Each number is 128 + 32 x the weight over its row's rms, rounded and kept within 0 to 255. Layers, rows and columns count from 0. Numbers have three digits each. The size before them is the row's rms in percent of the matrix's.

# gate: layer 2 MLP gate, 1216x448, rms 0.246, rows 807-873, columns 384-447
# up: layer 2 MLP up, 1216x448, rms 0.246, rows 807-873, columns 384-447
# down: layer 2 MLP down (transposed), 1216x448, rms 0.283, rows 807-872, columns 384-447
gate807 083:051158166095137121111136144160113159133135185093107130140172163120145113156151136091150114144176114161107110112177204115162121127163105109130138187200150071136139113157084143128072155143133102
up807 089:100145122147128099145138129158070156105134129136147160097142183155163072087082148150146107194172160161111097125179184111168094135099116126156172162161134093121072087139139053131129074093154079
down807 090:127120144158122105154184131195128131101180127171074118080120141126154187177151143168112118118183137094127148101112188125074133122098099132107152123124094130157070169111111110067123106148111156
gate808 107:139117098150103129082206168169083145142099120116110130128071118136091151164156117119097106178145163130088120156084077074143115138153090151153191179166155154129139128125106100147135124148155130
up808 106:107113142163110108132099108089121140105082126081116122132131160141123147061142164133094112118121151092105191126105122106148139175094130100158144145119082150104165098088098072122126121103166075
down808 102:150067202128110131168116109183062106122051140106142141131129145097154159104062204145146159161158122137118104089143105116130136087138082158155122100165047135163078124158108172079169122127122115
gate809 101:133147189129174098143149165168159086149112152099107140124172074151130161096109060123104114163148108228133151119127079073140105171179091098068141129168084157183110159108089159119139173082107105
up809 107:147127139167132101139156128161142173143137102101102143128149178138108097121102136124143160094139132168089139115154145122135133121151126098161172204151142146115076112127113154134149251124180154
down809 105:180085095131118155079094136115149117133184114125120036147135075144167131113159138062134167128148142134165139107062177132154161193138085154127075105151074141162097133116117087088146136149118125
gate810 105:157085099144135145175088107160133170151132126103129086126141142161155140137160089168137183086058175150157125158057128156124089160160140162132104137159117163152149176159135158088138130153106142
up810 110:130143191093097130117171078149130138146084176173090069179122138147090165116192118185110076161121184135143123150162110088153123122159194149175135118127062114141136123110102137145108139150097102
down810 105:143097092134110093153141088088125161142134148091100116136143093111109139069128155178095124159132049083092136109186135099119144098105061141097101093088113134059133091095139054169078129144160142
gate811 099:099121179141116113137135096107127134096078133099162182111101121107174114130167120089102157153133110165143200098159145172141139110148127152142112148156079103156123128160171142125163102156152138
up811 099:070172130153140157140159142102155181094141110150094123124100107135181110128121091144130128119140139151153102177096106122069138214144115150188116082094189064095134150096132140061133097061157104
down811 102:129086115098089148120137088109085134159112165202142094092057121164183139163153125081116117104155066141199080076138193091149081142215130144117149140101094151130112132133140141139100146162126186
gate812 098:093115132128121130080083129124118102110134112160163151098098174054132131166069122162134175161143123043115104138136140129133148178126149146128116126115162185100144131126087150097118139142094154
up812 101:149131124099128161104193125180090120172110067113204133142065146090132097142153124114150128162184166094121134142142120064164176162120201104083074131171158159131101137080156146098069142120114066
down812 102:136097135089083080158112095118081154133137194170075098207122119131165153099172099123106088123047103149152123174149170125122188097103119140104118143099166103179127132192108133120131151166097111
gate813 099:098121129144116123141158124106189087151099114159110122107088084185103191156162188092139109124085148122108143119145131140116132102143161087155162092221153120134138161076061112111075144102122172
up813 100:104137146144104131103020156129165086156137206095064112158121172124089094110103130088065146169092129190100151138151152141146143176124182120154148113121137113091112155142110120145074137148165139
down813 101:141103140109124128093153131115122146148111083120138138141152127076153124168137145160048133075118073131105099171089152131118061191103146078068138142140130106108173128132138105126087111137122133
gate814 101:105111077139140083126061141074112156079167226076064148165129151118119161191169085133139122161147159098104135059128119205168126067134162149108084131096084133095136172143113160093139137079118109
up814 102:195097102094085118087108151130122148143206184150149151107180123098164078090130105102178110172097129097117160159117134091155175091110039153117164103142089084167166121112175169187085153111128088
down814 102:073159140139171105109133123156093176148156114206128194121138143189109128207167130117139168077112107142156123109063080145126120120109112056132139188190108111169154143067062153143175127097136102
gate815 103:140149138121076139143132159090106134122099097149152137130191163132135172084156088123171163180135124115133101122169165141101153156116114118194078114111078138088120125130157134189145142156140120
up815 107:143105131108077158108087135116124089132112144136106127157094114149151114162196082161091135101120115142120126046092151135172130178143102109102157147148114121077128122038105083106117070151141116
down815 105:134149134172179116149071107069108148106174118145150114103120146181161054129155142083102115078194125148130146158121092130187123154113091117162156184138109099122135133132096099173061118120143140
gate816 056:108145132152124087158107116125161075102059162136085109132204094097187186161128078126117123099178082104108151184117150074110142158119122079163089130100122146041111129161115114107115080060102132
up816 057:178100103117181178141116113093159200185140026152132100065098161133141136157143143101211115152067149109123099143099149125108108144185200186134107103096125133137146105119119153144143104110147185
down816 063:122143158098120141151110131100163152037141104131036115131127124114156155116069176097141094163207121186151094131146158110137140105102131119089143162169163143140157129076145189132116150063160172
gate817 106:127136141133150176108114085194130117142139104105095127200121156125120170142106081134076130130122137098105108160150163106162173122070113108101151113128163125113096093143224144114204121128129154
up817 108:195192161165127122145161148099106072047095115149131110127085119120114156138123117129161191141054138147062133104142109116148134161128060121140047126143067174117083097135164125115094135157116097
down817 102:105108127140108085060101127116132089146148159089098141122111175144161140102106120142117144139176112130060199096108098128093098148155185115116140122168149141120110151096178147120126115121129113
gate818 107:086056150119100135142114121133110115121100161115139140121160146076161205124137102177122093071144124075179154092105133221143135073151212113134059162142083149132056149098120126109145096169139137
up818 106:156058101175148124108113155129150132095120145077138153101094179121110153070145102089101145178125137126165116150135129190096175100126093153105109162177108156151152159112164107174102138115152135
down818 102:124081124135144108107138094114152094172144141080123066146109101138175140137113155126063119162113142120115165155141114162138100145106127153148154093115192125109101129120148135095116135186121154
gate819 105:155140125151156116220120158122168138069132143064132141115131126149107099115162122075132175126081170116103124125082075094133072119144139104150153148163136114202172145102100136130132065161139176
up819 108:161111134146156131078162135146082134134173145134084111092132139174131081162116138106147162094138161042125099121148152121103135149067123162108069156126130115122089187170119124136121091143191155
down819 100:102133128174107125159134143103069104159172167093109165167109151125119166126145126163144190099126132195125114151095170121126107130163156113193105157110131061136102171124172096094157140180061104
gate820 102:173125107174108091072165129156128163093113157133114097163161133103161206103114150126098200164191082071180098139118155176169147087048091156109114120094110136084183107140154083183115126165147179
up820 105:118121110108185110116124110131113117157144163119107115071086117165120090106099165172137145129115222009078127141117121079133173121137162162128130175147137125203060136113161125119125070157128139
down820 104:159139101133098118110119127132143116113128149102095151128096160116055179084120173103113130139136148098126106106173111168072065143152127121109116092145145177176130151176136195155149074082138069
gate821 070:135110172139133162127144111188097151141130178120160088183119054070117204183179132132165166122128102105151139124153169151150127161097112112142129130143123128153087125176138154111150168171155131
up821 069:145138099112129127166114123116182094125163128156090087113101113090069093023109089175122082097099229208115141150115147064147137098156129157184082212155177144124112144177081166132095084178139136
down821 072:118153058145118142180165142132121135142130151147120151121104150140094102110084149181121165092134129031131174068165133116171143071165127124149118112160136168178148118054161134073112105180095158
gate822 105:178115172179155122113112080091181112160199168121134122098097118133124126141101084144092140155142120139128152159116096082083115114125053076156109129149137112142168117142125105127112133153149118
up822 105:116147098127154133189145136175120101109142155122090091106153117126068163140101108142143114176088154118187075134101188122117120142128175068088120131108130081134104159160192117192167113129073152
down822 104:104096143127150188159130079103112142202152108157120127103163119179134137129082118097124127143135210100159130143155140113169174118136105173143129204129090150162146100203148147161143136146135060
gate823 105:144107136143132147138131194142108138128146062071145192140139079063126083127126189142060119141174118069071158155162144127058092091071131098082154148110176073099160135132162130096161135119136136
up823 105:105134127114120153131141119160121133139184097091141124141145034090141124141123072128124171139135078123146102113127149083132162203107114113169127090175148164120087104154054130139149117095088107
down823 106:120100089166136129086096150112103074142090123128112130144160165170153149135122111162127163091103142111186133050123111107091133084095178162064167099150132147133171157153139161156152122131068062
gate824 098:065087125166169108118111144126128113091080115127043107130106147094130144082129156121144118134070137153114135129085089123181144157100178110116170122105118112149085114170057149163075141149167137
up824 096:118135155173121135090146112115103154136158156130136125104149109131145097119072155072167161114149165098173082159112144117202087173114129160112142111133072145091139146087145103155134143138107118
down824 101:091181087060226138199156174160132100144088146177117135086153140117081148102129125159153140049138106160113109117126079083073126156119160157190146102184151133170163132148132100041145154158145109
gate825 111:123120110087121157151116187082160169172130117087086071121132137113101080117183138053168087148120147133117203118114122093104137140128131127127155120091134178161100091137141124095090146129112112
up825 101:154156102161139094110095112157117095168166116104100139148146154096103134121189154065078100174121160170099132149097162174101117103157101161196169101109134125184054158163101115144160106135197177
down825 107:155150134105151081111169137142080089120145141192113143147136091102142194126124128117085166122159128097103080172115107145187183160085166140138137131172117106052206130140152095146109165151119165
gate826 099:127042107135103127075111056127115143182100104168132137136120102071157076150093143127121130057092105133091141127144099080126080124132158140169102142140156197169076164158100157125131157070137165
up826 097:139147134170137162105115115129128153078105116165064060129123100066075126136094140119176154056124149156106111175175120129135131088135147197116143152118127147153115134182106133115144156090133072
down826 107:191094094199115164093090168050114105136093107233154149153120143080125073120090159142185132116115172140108133143134150156137131148145149124151163121146148149108161180194154150127206102181104138
gate827 111:094135149197089130157114208099151100100156106131084091125135101131166036091135121129099122154154055181113141083154160105093138101100189118066102087133118176152113104145121134112138151109120139
up827 111:130107141165133081135123086140179153133089113154094081120091135113183144117147118093172133105154127135117142173185157144139126150081087189152091146182136147162064119131146165126151137183147187
down827 108:134166165103115135110170204095103128163183122110185144131151116129096059096118142105096081143117147137092159087115107161059111148082145038093092163120141110118181179164100102135184091134113109
gate828 102:133175102120100128095094157117119117134121091046107151145109133152172176193173174154180057147124097101136171157188137098117162106088073165138116164144103134111079119165156143130103117115154141
up828 101:193142141124069173130152229094108124117118145086034170114094150168133164141123158123140141140179102097145103153081131102148128094088150148140129152139133088124140111153168142119097136135114195
down828 101:104050155142098132130106168155117148190115127128118141122195115021055085179130108109085137121121198084115101115148089131147171156141112101126130068099104200139119143078137125162139167080117128
gate829 104:179129090153075116048138133119186122095166124110209127170176156114156146099041104100164108137156135172091103101105139146122168130116148129105175118139064084108161081112152111130138124103133147
up829 104:135096178132102150145110132127119167090128164165117137072189132112096089092094128151134117100140084072109110119123186099123070065106105109105113122111113136073168153068166159114161068141133120
down829 104:113140170141105112142098142081095113093120114121154142121202133172144162093085136143156098141169089122112172120122156122121125092104147113105122155150150228124143166106122200129166118148116159
gate830 105:190111162100117156084083174089122081093126123098137143100121138116142129119054138129115137069081084155154074097146108167117111142123128111139132127188100096122117109109093129101106083099144141
up830 109:149102077056062127086110128188148131133138135102123119144157092181118138181119138095088144089087112057133148105179119174057118137101104114117141172179146210132146114093100091076104156135136201
down830 104:114100103131085159147120113092102117157159119133128147141103094159103157102137160146097136143152099142095166098204090131074170123118133162086173119090134111116127138127137172119160141132094157
gate831 100:149123145151152188110132145105131128122120136153108126070176091126099108134151121128108063145077117162197177110126104133089126136055130129160153110153134126163127145089104167147132140139175162
up831 101:149118107052141126115170175124141074038179117153108152151118154104106181078104148121148069098075117158133138110145124113161128103060160127160159159125061148154153129160093140131157126137113118
down831 098:184133158110125137106100152135174105142123152167164153138127193139193216144082134115106160124132106109144099120165110064093167121084102126110104118124074126049111162146156065153085123066115082
gate832 100:128169133199148156113131154131112099159121128126068162096130164173132148143148181134142111097123112122108147131119121119138105071156146141174056150129104118103099106139149153161057132097152078
up832 094:190162089142154123096123115203084157119104134107145099152175127166150119080160145116173089118136129099111134135070102193152143113123127195087054167095147100090120197132079114087149164130098102
down832 096:156149145162144094131113138153088133119123108126120068170109130120126086056103224182135153114143124066123129139103120148149106158084121116093144174120087139121111130095078145115062125134114157
gate833 097:149138127162085111123166098089125076105163132089159155141050174065131164168042093139144157065172157122136090168070166089166110118087104033151134107105139108077116109116162137172092163084088083
up833 095:147093125134142119120120102125141043171117170123129127155161143116099096152086129124157154174104108127103082122136115170080096205156113184115128084148207123138087149132125112130129104169147106
down833 100:151146143136134112100152125129120144100097082135105080085127137110111107153131161159129118127084173080149146111129165127128157129144214168125120158125157161186099097186090154071043172124135194
gate834 103:148141111097166110158206109149153157157114092180060092103189076146146140085153165120139136165137095142110146173171135102159115111113137154150165112136114144184163168115128100173067064103092131
up834 105:141051140046143162128120116126092116140125201086089160153090125131142116170097099140125134073087183140174133129114103167082176167128137182142142117086167114126073185127108143142119085134116069
down834 102:120143085137108067118176147133103138153150098170114119138111153118169117130124065134097170089164058079152081112143106101174073124128082145184127137129117092094104154121198163136182115153139210
gate835 103:101133179079118197134125134082119133137111115110165089129107094098123139122166114147134163079112106123115119137175043094114151143110095141146150105136152065070055148103121149146069061154146169
up835 104:130130094120147090090093163194111127137112138158071102168136083149124112125121106168129119103117075070070149107128133179166121153144119152177099172105060137176146135141135142060093080141142102
down835 103:122133109170161114070063182148196146080127120142163098189132115202099141131153066070149109098189119154127135190103104128114143162085184163112107151179091060105118177090104140093142096122128123
gate836 105:145149121170107078131198148137125149160140143149111225150181165137097172093090071128127179142118172136164114145117136128138111141046122217138211066148076169165171130102118133149117074137130085
up836 106:063100144137181109115094146111108110168167116056169097170073111083101143136115154110203136169101106193192169097136135069088199114144147117151093123102115124191178167157096126112108113164104148
down836 106:158184083071104107144109109117176132160088125118090138052169060171115141121168154176099084099037104150102105102116118169123157162120084138131161159099115109132113123130117120181091160160090101
gate837 103:185142032091160127117161129137161117105141147160150103167137106137071144180061101117121096096130181174102106161136140180123113141182162106148142136255139162128101119095104116167114101156080087
up837 101:142132128119169157159199103099119148067119129154112099142096182129114095126091182097081119134149156173112143156162157132134103148128104154099148100131105119087123154135092093136120112077130114
down837 096:157138089147096131147183124168107090136106090123091155178106130123063124113133135120091101126084126142169096132103152082127118083127161095143099105167120084084177115112123198139087127140109147
gate838 103:140124115118151160106191101207130131132120139095105148154134123126139157067135136130120072125147064093158169089143158164123083094147171169182146111053112082123132164045155112232161120114131121
up838 109:099149110120121166100129053149094080064086124113171199071106151083165147112140101122151126144164121116115152175123110062155137116113072157185111101176128152100099187120142133168163108100085226
down838 100:159165146174086109158122164147160096125205122111159092157137060162142123210119128113119116070103161120134135085094109119200095202098137094112124184116148154169136122160091186069094140106135104
gate839 107:176102061189084112160153181095174090124186150204118112123121124170128123181173159104120181133125172128099073088121160100155159251120156112098143131143136076093094132113156129181188138141106177
up839 104:168099156120079160141104135145111123076146118124150183093124180164117127179116146135148097105117116108139121161144099095146083086169104139161157133117120100114255147152127102172144150131170147
down839 104:118132105180100176176166124104113191092109114110152149169113151109149121131118066144142066141143127098163131125102095105075118153107135109144125120095159114152176166163107131062218100154139094
gate840 101:097180146091103138095142130198149140202100106067119126154151169140090122149088130126144103148105164134147150088145146183097149099128117125184178132120100123118124219119082089128085127128105093
up840 103:127148170081145094134090163113128155166146165152103105123123112164073094135062089168104115149061158104061119176151132129113109129169151123151137139064183053138091150096118134095082117149144094
down840 106:129078147076125171183164116172082069154098096093181130155185136077132140099126088109133146176129096149183081163162147129133126098069195122109111132172054111114107113131104128102150138162123119
gate841 104:159166121098147176100118125135129111125111109115163091177113103149092125073118103129093146164100157129151169073174178057090148096176119195130126148167171181143097100121137184130088134089111074
up841 100:115113107128098090153157199121149143117130155138096099165114085080142174196177104116124069176132084101129083183132113146087129188149079108129177103093147143106178120084092101147148113161112124
down841 104:124127109063171152174095119058126116149127171135158144133152118136096105099158171178107104078162154049142143072129115104191049120090106105120118139144095126060066151179131111168159116111136081
gate842 103:143180168101146102175092126176164128106106120167166144146208071128092168112189073221139104118111122094158079104086125173126164120097111134146129171142132169147079166085153102132123145083124087
up842 104:169117094138078146133127142152113163123144151132131125107144147064123106113077176103163133082103123124143134113121085075107130081158128122087193119076080117112135099183119182190134082089135134
down842 100:119130128093041156088080217142193099182136138124152096107119127124134051105097166150126109121134176165115124138097079091125114129094116093182149143144100114135161137136109063143151129164101186
gate843 101:143138092144209108126105118119104127121106145107093183160044147117133158096116085132140119096177119178129149186156109110212173089114131126136088136128139102120146061164191061154175186122131147
up843 099:151157125155112184062131177130146117095180105143160070125122127193140083142166138146096159139213100149119223095177106126148081137135206130095101097104102118209115167173102139106141108128105123
down843 102:141131133149099159119101131160104103120166113151167072129204087096132064111159176120128145124106155093128109144078079120092072143116150089171050004097157102139116091115107190149158114127136160
gate844 100:167146119118074141094110139172159117130131103082166119141146105141143134139096111102127127212089146156130117163139156149105135125117092141093148126187108064156178062153128178172088088176185163
up844 103:192118126135189115119131117143119125136157084093056139183138128166119111123211114138094162142121149126158091130147130111101162082152140081141086133146155127094062088100138130118108078210226148
down844 101:123108082139128200132126178155080128102051119120073126134139201141101075124115164132123105131165171156159127108167162143106153111149086121116159151151108156158131092132141109145123056126105060
gate845 102:124094142119117128194067126112113147103110120111102129124147101112117105086076106083105114212111126131181154105144135060183124120086107130076139121063142185141110131149096198145169134101192067
up845 102:089082077097106142174139178130144175161155181127141152132145117174121134138140091123094135112091143132130137177062202135133109106109136146117110110116091146123167112031194181102113127153179141
down845 103:204187130118099094132099125107050109176123157150067150085129131110105094107125130059145139088105172085136113159182053090135100126163122131098139103090092147203100124151126079146138112180149177
gate846 089:151187117123106103158114160099133126137126183148091087135127149114109198113188100125131149116169132139115104105154102104144133164177170099168081118140130174130052098073122134103112126130130130
up846 088:186123159080092183147096134152125137171142153075139148141142207128087148086152166156117114176162106161118156118140093141063102159162130145115080173117178114100157174127182096126102130088164163
down846 089:092108105168179102125105171123085088116089142067169144092142140139102159137158118123162130150103148174132145102132141119111149099129130079108170154103104175103135073193162116159087174073105168
gate847 100:108137113081198115151141129092120145197144171100150113128141075153088132106150151098107131102159135145099126133092123172115138116075120078094158105114142154108098110149134124150107056130128105
up847 105:134140142130131231160116130159171147140118135139131107116060112171136125177078160122123130118065116092137102072118114138142088167099141187121166153167094068116176108165120133164099109107087170
down847 100:127105107149122160088122143133145112121103107164097173120080098116103131161145130111114183074145100141130191095165085141152138080050178156139135120106117125120112124133177182176087074085137171
gate848 031:140094145121141055112094188053129141127116158078096050185102135140167077082087107112185153072116112092111130085161135011134204104182173137138145152144159083144120140113191120141141155139176084
up848 030:143205123147134163129204108141095137091106142143101152135134113061139120113142165145137123117105161113065108134106092106074085119098091175122145151182076091134067178136084160114080175163157084
down848 034:115085123131103118142133088121133141081127091111114091130170128154104168160136151149197079125110147131124151147096113137139199148142089104100155118079152205142096121195114099167074114123185111
gate849 107:114116100087124160135131109124115158140140117178178141121104151072125102195097172081111143202096148099108111120127177110070115137133066148166132121184159163091118132153178026138173225137108183
up849 103:123111108106102133101159176140149173168100199113150104119083123104150123153116144139067153139113101148168092154146163176142131133156188145052120121104106194174113090169066135197115144115116179
down849 105:183177110149169129083158143088123138127150078112127109087133134137119091148157129102077157102157148106160071105143101097136093109155115122106135121135113221092088165161147169104165157165129111
gate850 105:074207155082135087108108108163154158147131142136103135115169120126081177150104130153019166072057093159087159075128059114183169177109175132150186140141146130113149123134136079132159166131161121
up850 109:160103118097119122174143102157118109155168121092098095175093170195096084098149119084116122096166158083113119179105153042147154090157100059061135130070151098056141158092086155101112164113113135
down850 103:153107143101135217100068126125108117117157173107180081113197130065107135082108107118160126160091149129113118214097129110124157169147186109149100118151091143127123139135143112141175100150085154
gate851 097:135139084098104167124151080092102123100164165160154169124104130094156125135142126161134134119150137154128151142176058180202156184126106149101188182123131146162148164108109133112156119107113127
up851 104:123151134124138088106132078102152110100163106129089159064189129141107187156094114140074087151050137156127092122141161125130127138128165137176159100128124130110136114113135169190127147092135135
down851 102:131170144108133084125105196167101161138128116111140116133174152066157116113167080144157139158161172099131198120089160143218183137176162133160104153169151144160073115173125080160137152132157148
gate852 098:213147142089097130120078165085111201150203086148106132142157142142106103059128164106127101131140179117113120102138140162095124143138098097086179167176155114150091127106117136151128082110139122
up852 103:145075052159107162145119101098166109118081122096119126176096165105086151122219105102130131142180129146112182143099081170179128121129120147147101115169157100229114141105174162173185151092072143
down852 101:149122069094105161148173094118139117111168075156115172206142162190177071106173149110126136135179135104150141115124157098181123129156107068198109128125158097137176113054154131141117154128080171
gate853 104:124109118135077182139133123105099216124073182169105136117094143089167104132189143175113161142077117160133145177104097142063150103132060174097115107146104187132121114066124105149187152119151180
up853 104:087130188190093111107108146131154107131219116133061159098117148079112154141107094122142157097143153119147111114125160122178147171146157142193101151132120128142122146142122114089131094116128110
down853 104:130166133120165087148120110125135161151140115139123117144158133117118106124133182114140128166135129103133118135110123151147093125140091110111115167121128156177100142195134126152106052127121091
gate854 095:099130098110188115096090158121127075153132181093117160043150138159121123132131093110092120153096151182100124160079091098104175093180102199128092118137115138143130081100137113141155126150151162
up854 098:176150184169014168130145115105122157088077112117180125186130152146165106078097108108159159158147091134152158099160098143151166199164123078124089090128135131143133103109124111170131144113137072
down854 096:133100106131141102104111152072127126155093102049169177134154134135098147157041098113156167123115125119132132147183156134094115189087099109123117120153184126093145188098099130147167122127140142
gate855 087:125106100085170119126140178125131207144129138086129109105094107103124097133132128073133117132070113152122191127111096150128138080178140142100101170081127169135172139112142096190150114140114102
up855 092:165092082172086156123153069133139122176094155145139172104157118147113119128177100103104137100146133151136109131125125109205101104111181116158095113146108130149146126194121120146155152230127175
down855 092:092156137129135105112075097143102165131127157120105141112147110157131113168121134134158097114126084120126120184146144136159165134153106108127100155085130123133113078146138163123174122136140140
gate856 096:129192116168182193103156085156096065133120052154176156069173147127116182164117107070107106126133090120127114123176111099163142077126111135112141108138077142166192148128090164128130122104087104
up856 093:086094059108086082144113151160172210103097179127113132150158091141168096104112178147153099119124221201097139145111135144139108119112072129105162115129202132096150110119152101139106154125146136
down856 097:085119145141103143089138110120112149116133174144125231138139167125093101119136105154090177175165129121132105145166168170086109120126096172136026150116119135082088159062164154157137116128098152
gate857 103:132174112127118110147136108109167183117160225180165125140102142127101062081121117116124106094146140137136118132148163148104105063111119089176111176177119183089175135128107162128147164179169100
up857 105:172168144117107147093134127104139126069070156101058143116132111178137143057156153062181116142113113150241149141155106060149161117114067095107172066156103172164111184176108172062090151084158132
down857 103:120104117122143177097083088114228175123121106121106096127131162127159155144127107136174181169131120133143121157154114063126106098151061108105153148169127164153056174115090160148114109090096154
gate858 098:107101166093155090117159080186111104121137128094128122143089107174129138139091115104141125122113111125110191142124154173130152098122121065098080076121159118090134086148143161152113133124152145
up858 096:123114098191077135075124101104107113109148102099136136160092161120103120101087121132154115131141114168175142127112089143154128104099135124095124113155112082149134084168144189126129164123127105
down858 101:127146145102082157131104089196085145117113114063143126150051142153174097144114136082130122085150165103109119080100142081083158095122193159186129143159141148122137122122090140116147104150100223
gate859 108:127179121139146125098130087135120076218152141140124101179154214098071093142086152144110088117096112130169128120131095057105142096060169232096113120141180163143120166095160124096139181099158109
up859 104:136136156181100137111115104133144168171144088214144148136143104127109112172087125099195127155137114155120118112105119082052134177091166165134083191127096149114154130116109127117162126122151132
down859 109:091121128109183107180105147096099138121093109087149185122142128145128186115137075135127126115103126116091149097114122116173102089130113136142135101181090110094132125063106159146081128205127101
gate860 097:144127150134127111165068095125149137085084127181150124156092067165054128161170178097127136154153125164173143173164184093153064080147141109114102144176107170153107159126136164069140121118112115
up860 099:114103183118092128128166124101085136127134155181155103148113097100101136175055130077116078079134161036185109083129143121131136173086148176151107146128148103071105122110092079131108113068151170
down860 103:080155156109113104103099168121117166154160154158138102134077099076136202145118140136183124125136110151103147191097115127154193176134171135147121070125118128132082120127132143117094135121133120
gate861 061:119107128125144124131135105107126124135145143146136174186135135107126096108114111188085187088133100099144153144108110107145091132137108129093166118140123161108109134159137145097119095170154088
up861 059:151135105117130115131132120129126124134107092107132074106123144180144136164127132076162101171116175160087096067119105170137167112097103125167079149072144096164119102090098157140148084114080147
down861 074:094109084161174116117130120121136107131097073131130129064142068103092152088144124164090163138159083138111101128106151115134108138111131107109137134130069138138159092112116226170131136095132108
gate862 086:107143126193108178145168162101125101125114054163129071088126126142159128208112119132239097133134150149118109159117173108178124080096125120091160067139161090151118097085125110082188137146120167
up862 086:119164074097163146184124100138115138116110081147110204120128121117127088070104154140080103144106145109111114134112138122134123126071162129150210137106127101154106148127065142109157120131112087
down862 089:174129104189123129183054109082097121134133093104134137149089182143130074139166115160116103038093131140152120128156140180120139077122131143159125130166115144132108090120087174138105117097102111
gate863 099:131088112120157132157133148153101132143127061144125184136163100129132138155140086167086125164138167090114108175152122100093138146083167108130135159136151126115083113222108120114096124108110110
up863 101:153116051137179112189147129126154131147106119122192175125165153159119136182195178162135136129145099130116145179110146166131159171112159124148155180105089136159094082189178104108134158141140129
down863 100:199101120079121111142165127199124120197099118184103138150138081122204145126100104109119131169143077124120108139151174138155082113105118170160148157115116138093136137193136139134201114109184135
gate864 093:128110115185140088089203096116177149099107146101105124171136171100153091145137168139112141116174136106099133112139076127146157060087089105147169084156160120082103098158083167136141139131060078
up864 088:111126178127136145121123155102100091112123178121098131080131141167121150040125157064109128122098059099163106127194151112141127127201095092132061163141111113161100139158136130176109115118170114
down864 097:070186094144137121114139122113144063124151102123193088154105132114094145098094045106202160140127122131092127156127050127157097155143148108099115104164119151169168106188124108104170139136098156
gate865 104:145161135108067077119159141108198152170089105108107113108139139128164129137113134126143088108117154160133168123133132147107152146121099135092078097139146134151146173073080171173187135090106166
up865 097:145090161072165066187120095098106144088154169135084165123102118097115135107131133126174075140127135147106127100186111181141110133105100103172156110128142133123139128119156146095083108126133160
down865 099:147123175121105131124121151131129103083128142171116110131167105129122173109100149108073204137147159115178076177168098092150125122102133047104149186081137117118129073112098105130113132117180138
gate866 099:057168123110143124099084074107122131143116060201149145122077159114149147115115128120138094072097134125182098124135168152091161148188160134056137170125143132139146121120180101107163103084122165
up866 099:119152133151082091107132183134089121155084164149125128100167127154113140149153074130152159135157163115147126166105149121181092150070200094207116161143113102127104169108109089074130115122168130
down866 100:122129129166132136154153160140082124130090193152146118080162119140136129152121146106171113142177095166106109071073141118128114112068192106177076122162146101137087147073065188086158142117152143
gate867 105:082096127124162119081128122119235190112101105169171106105169149167129118085132113160085131107160125137194110154102165152130137133130102155082127165120132081144171149122128108112132214109161176
up867 106:114120077145108136107186092172113062110131142082149149092125169109188169100093150085111126126143132107181128118186150199130147137141148132157076162079132125140102171177155108120139099157147092
down867 102:140103108133133115106087097069117166176124151133108147097151136141150134147157152082165132101086119066169109091128120081092087065166062119145120128147134094113165056123191092119082138041167110
gate868 107:101120120153116168153142169049072152140148165169128140096130210129136058154153102126164134188158095093178163115171109111091124143086145091042167133089177176131228101128126125100134188130101157
up868 110:153126097163145119128111104134145087072118171103141144174173183130127120125146094134098139131164154206109180099208184116174141167131111091180065133089114124119135082138140195096095107134108148
down868 104:135140126103153119145110120073153128159158173162037116129104165149072097103057101107185180128133085125165145089128215124077113187173151098122133097121090135158204115115104150104118109139174208
gate869 100:100127082103125090099151088157125147115159150147177145150118102169138113070132142114085092067141151093165109160106126112067114093151089110145112150163186080136133125088148204099164117102106142
up869 097:183121087105120131173090113170158056116141187166134149151096172168144124122168122108131128187187121122154122106100108096130129114093138163108154120131140141104143247169085128119071127139100170
down869 100:126152133137154133177107069138143168109139154064147149074081085108155156042102163117144119146142096066090071071122112127116113156176074139099111137101147158096106102099102096074113085097107134
gate870 098:034050204076111142163139168090102109094133150180116136088150095149095151161159139183107105122111160151174132133140129118171104086135155183166158145171101107118118097123117154086103130097123142
up870 093:128130158070148093104114139133125121096125132132113087104114088197080133055122118133105118144136101026121090120153148130120109173086093118119180100117205091088121151136074083082194155113133169
down870 097:120145166173118153101125168149142125119167158122118111094154165153093145135133081092151161107145157121173084105157122123105114138135139106085143116119099168100179133117113160147091133086174060
gate871 045:114049166153148124180129071104131139153137125091146097103082130149126147136188130077204174088131136101117145141141101088120156172053093079133135140158166121138146131162097183155117082176087128
up871 043:078073149102155115181126119130052083146125133124160191172085174115091138116101131140159178146103156064097183133150091076158106158102163016128113065132137123148139144121158098137171129162083179
down871 049:101156223070104108122145167111099135173115122128089087056136112114172083108160156143108085138137133065172168068146128121111100086127193086150118057192158150136110147107168131154123142157101135
gate872 102:161127157137160102123107174070131157093172142174196157084114152109115127174131140094124137103093083178083175177076193129129155155085192120144157113089170139097093128105142145129086102156112167
up872 106:014139137109163184155131130153119177160113139114153166145152140079112097149171158135097137079093175144084122096126092112098126113100140141139168117098136097131166173174114124081161212106096156
down872 103:131123143162165176204101118097154084182142178155111117117134101063109122118219138158163035105069115122104117109126089162160122141133092145129113180106136100103159160122123176121154074119114122
gate873 103:158137109135104114144081142112113107131182122140161104136104089061060132117145117080097097138147078086113109155110123094092093160069121137134180116120103157084195116114163147122080122107163120
up873 107:088085189088099104150166104128119154111162133137168079137101121184146167153118177072053112083076101118107126096141104044159164146168109176161156121105106124169102045147083164132121155126120106